config.toml
n_head = 4
n_kv_head = 4
head_dim = 64
activation = "tanh_gelu"
norm_place = "pre"
attn_scale = 0.125
parallel_block = true
init_std_down = 0.00738
lr = 0.00167
beta1 = 0.9
weight_decay = 0.24
grad_clip = 0.5
decay_fraction = 0.586
batch_tokens = 65536
doc_mask = true
Each number is 128 + 32 x the weight over the matrix's rms, rounded and kept within 0 to 255. Layers, rows and columns count from 0. Numbers have three digits each.

# layer 4 MLP down, 256x1024, rms 0.0934, rows 214-255, columns 192-255
102112154129146116088106142123119107122098125120116142120172157085087157143102099106151156115154147179154115132071119167092136133072162150154164088141108089095115098078165146173072101102116131
125100190129147158165079130155153107082079120160150133160122156159136128119123128174125151103134137139154056142138178137118146064098139135118123149158096196167163130082167150098171184113109203
154119112140090163152094145154211165126093094149118179165075162168128029109091085149123143147134146085156071132055166164112120099075120173084093128156077079105124168096071177120114090190117093
045141122077118103124083076116164155087196068082075133080201122072084121088121173175111084163092112143124126128119145114122135055109173097142104137165055108095064088105098072069195161107059098
166089117095145181035094120106157121078137159131137141128076109034110089076116116099112146152142130157118178115183183087075219114154158124161147112078127100099163120124132147117076147156167147
172138082124178114128122127144104140086126139105144076134091140139090132057121148172094098100167093116129111095193146125120098102107166133132107160114165116110112177109123148155107096085128119
156104128148089125131161078164116147128082143122169115178110107107114089094209070202124079169097164115148113174163152137079147176134117152102118109137131184113123090185175122119180083131126139
121114145187109124141155165117089145134121101086113157148146088175109136143137162071185129112142102124182138157160164084089098148139130095144151144132102192101167171175104158092128063144084112
130130106135084101112103117153093131124105124111115152150166149179090132082089119136084146144110139149054074099114143092143125143124122089116198188111138114128150130032178068181103132109151167
178142130133126125154151096111140140150177143131160137133063095122140115146106117173084158148121118113125083171123114112155128118092092087089140150139148192147124138112113134176184157122114118
159125183165141103107141128143068128117136078080154147166053179113101142072120104160140172104120147088146082222092101113146121095130181094123155180163096017108118130065102098192144088132121138
096151123167084119112111163153105158100183096125141146121128085139118136182145098148147146131117068054161123088156140115131135112185128143131117173161128109076116130051112152126069210142136125
119070089085086093154120204128071168173071165177101153090090111180120113130126167121113127116090068204117115104140128170098150127145128155148201145136168223113101122141135132062180150092153145
162169085154084130138115134137131127128149125122118147114089151168104078155192131125133109146110151100062091170082132190098122153167087191147144080111107075117136122148145131118074093099199143
114111100085140169165144108129161174155187157125150187110141133167113174139158131104076126158080096092138161170119168140136123206125070103137103132148109174105172108105083141164145093175165057
102167152093104103140093145106192138080141076190138091080100140103137104092106076118117131148131166109135128160077157130128170079146132143091099131171153105131171138119139082127111130129100151
159115136155200152132148225144168156146110141156172128127134083072078158131165098115090133090135123173097122124073105089154173172133149119108136150198127187103101122139134183186145158083155149
135078111111123149136104086161167114122119100181149120067067154167186158175157096120192104104146163147169121151145072078202134072129095175107116166101137089165120132159160098170101120150152093
099135110102095178113142143139080138119154132123159140098154084149117199141085087107099140112123140189158139111127125060116098143091109143146114137111102167089180120132207068102112100135122084
116132139107129182071097138107071161179069079082097165149135124170103105166143092176102131134110158121121025136146122114132164150132102099174215089144204154165108148144112141149131159108173080
145154106150156097138122163125119091178138216087137155103128149125161114105146137173110107152093094174119100137113078117131132118146106136067088146121124130177121165127124132168123146142103174
162101094175143081138104133140146120140123164108094150085140161123127150026137150131107131118166156141128110142137135137116150119116093142166162111130101083111133136125136081120164155135182140
148133159134149163089185206135142157135113157097080145154068092044102049126117155128083080112104116135171104094125199106094149166105112134139131156132101081119142071104123136144118123120157115
121081105105164140157126137108152138123106140071117106147135176140164120076163122184135132150103090209144132126129148184119126121114118131194133085117092111105108121131136111092106089101138108
101139094129068178124118163126085127125140139117131107124070075134140126169117107177072113129124124137113115099119110183118108106145156115131019147114169140126151169143126205153147154181140118
086091104182137194135147168127148129132129158139110103103108128161102152122099136143154146117148119188081147055091130111103075117170124137146112067143138106142119097141096102137132095118125073
121100136148084169136146135167103075163132155119135113138124142105153157146127103081139090115089113176134133112093127124187119157097136132107129179101108134144075130093166193087130159125140152
177132102108103142123139083125125164147099187132103142172132138078077085161204208101126145132137071135066165114133109092123083120156086126127102087117193174110166124109075131149134125119102146
142159159122102189109141147161185085156096115195136138144134145073160130162169101087117119108099130108155141095048103109107151135127131094156084126096129126091119120162092175093135152102159129
131108123091101118208124175140113139120141126155164110108134086105129150140167114184102126076122182147103163122133123157095138123129126153151112139168179120117121110081103120169121176097160120
122146119146107187138139089185115111164089128156141180157108151073146106112167122144143213116155151121140115156123127168137162136156189125181062121120167133173101193073105114161098119189079125
124169144111123091163075171141093150144136161189104106092132119160095124159156108161155210127091109110215184130117146131133136094122149105108140127117147130116137100102089133161143133096140108
140114165173136111166108087134097134190144132140157128138160152188134124106163114106204142150164179109083124186123082081150172133151091117083092120104082090142167145070061091059238112096143105
122128121137137155107124123112141130172101153140149166103137086186136146139172128143101115126105131144107137185142150135105134078132094110135136113105141075186082121132115077132164141155133152
140151156040091104135138129131119165147073091085093160127109138139115108171094158093127134101100144113136123085139135108161156121159113175119137154131194136150088188138204150145128161130127101
069132114124090087088170117082134124101136112147057123156127112155110181162125125150075112128125119108124088096206135151134150126173116150131136160154055140130128088089075085144153171087113148
135129104066130107160186106055135112140139129144129151139111116138165124130132107095129149130083153148096092122118150148114120108120144132100058102107098114145123115116086135126178116083111123
137157113122071080179142107163155132136114154132172124086172118132124105105109094109158169117133097112126168131133062144136125176124126184110126150153145084101098136096158163137118123157134172
110158123131173140139152123065127162109184140129165191149041138121156122093181112129126149116085116188075111127142176113079112108098090094185148083135101132142076126133179089128157163126101135
120148143131131093112144095177147126022127079175149157139135139109128137119192067151184107147122172162145159103157091088088124126101085146129066135075125139135167151095139127104060138115116098
115158160114159170093111108105134163116122122130130147119119148094191122161138086085115105117164141058167165106156165129139104139111089196144095145155123152116096113155065209186133148087136143
119136118137137216077140103109107070135129149194155103079155077128094117173169113152143138118142129211130134089102116195083204167107124135119081137066079091107122130158131147146135119156094126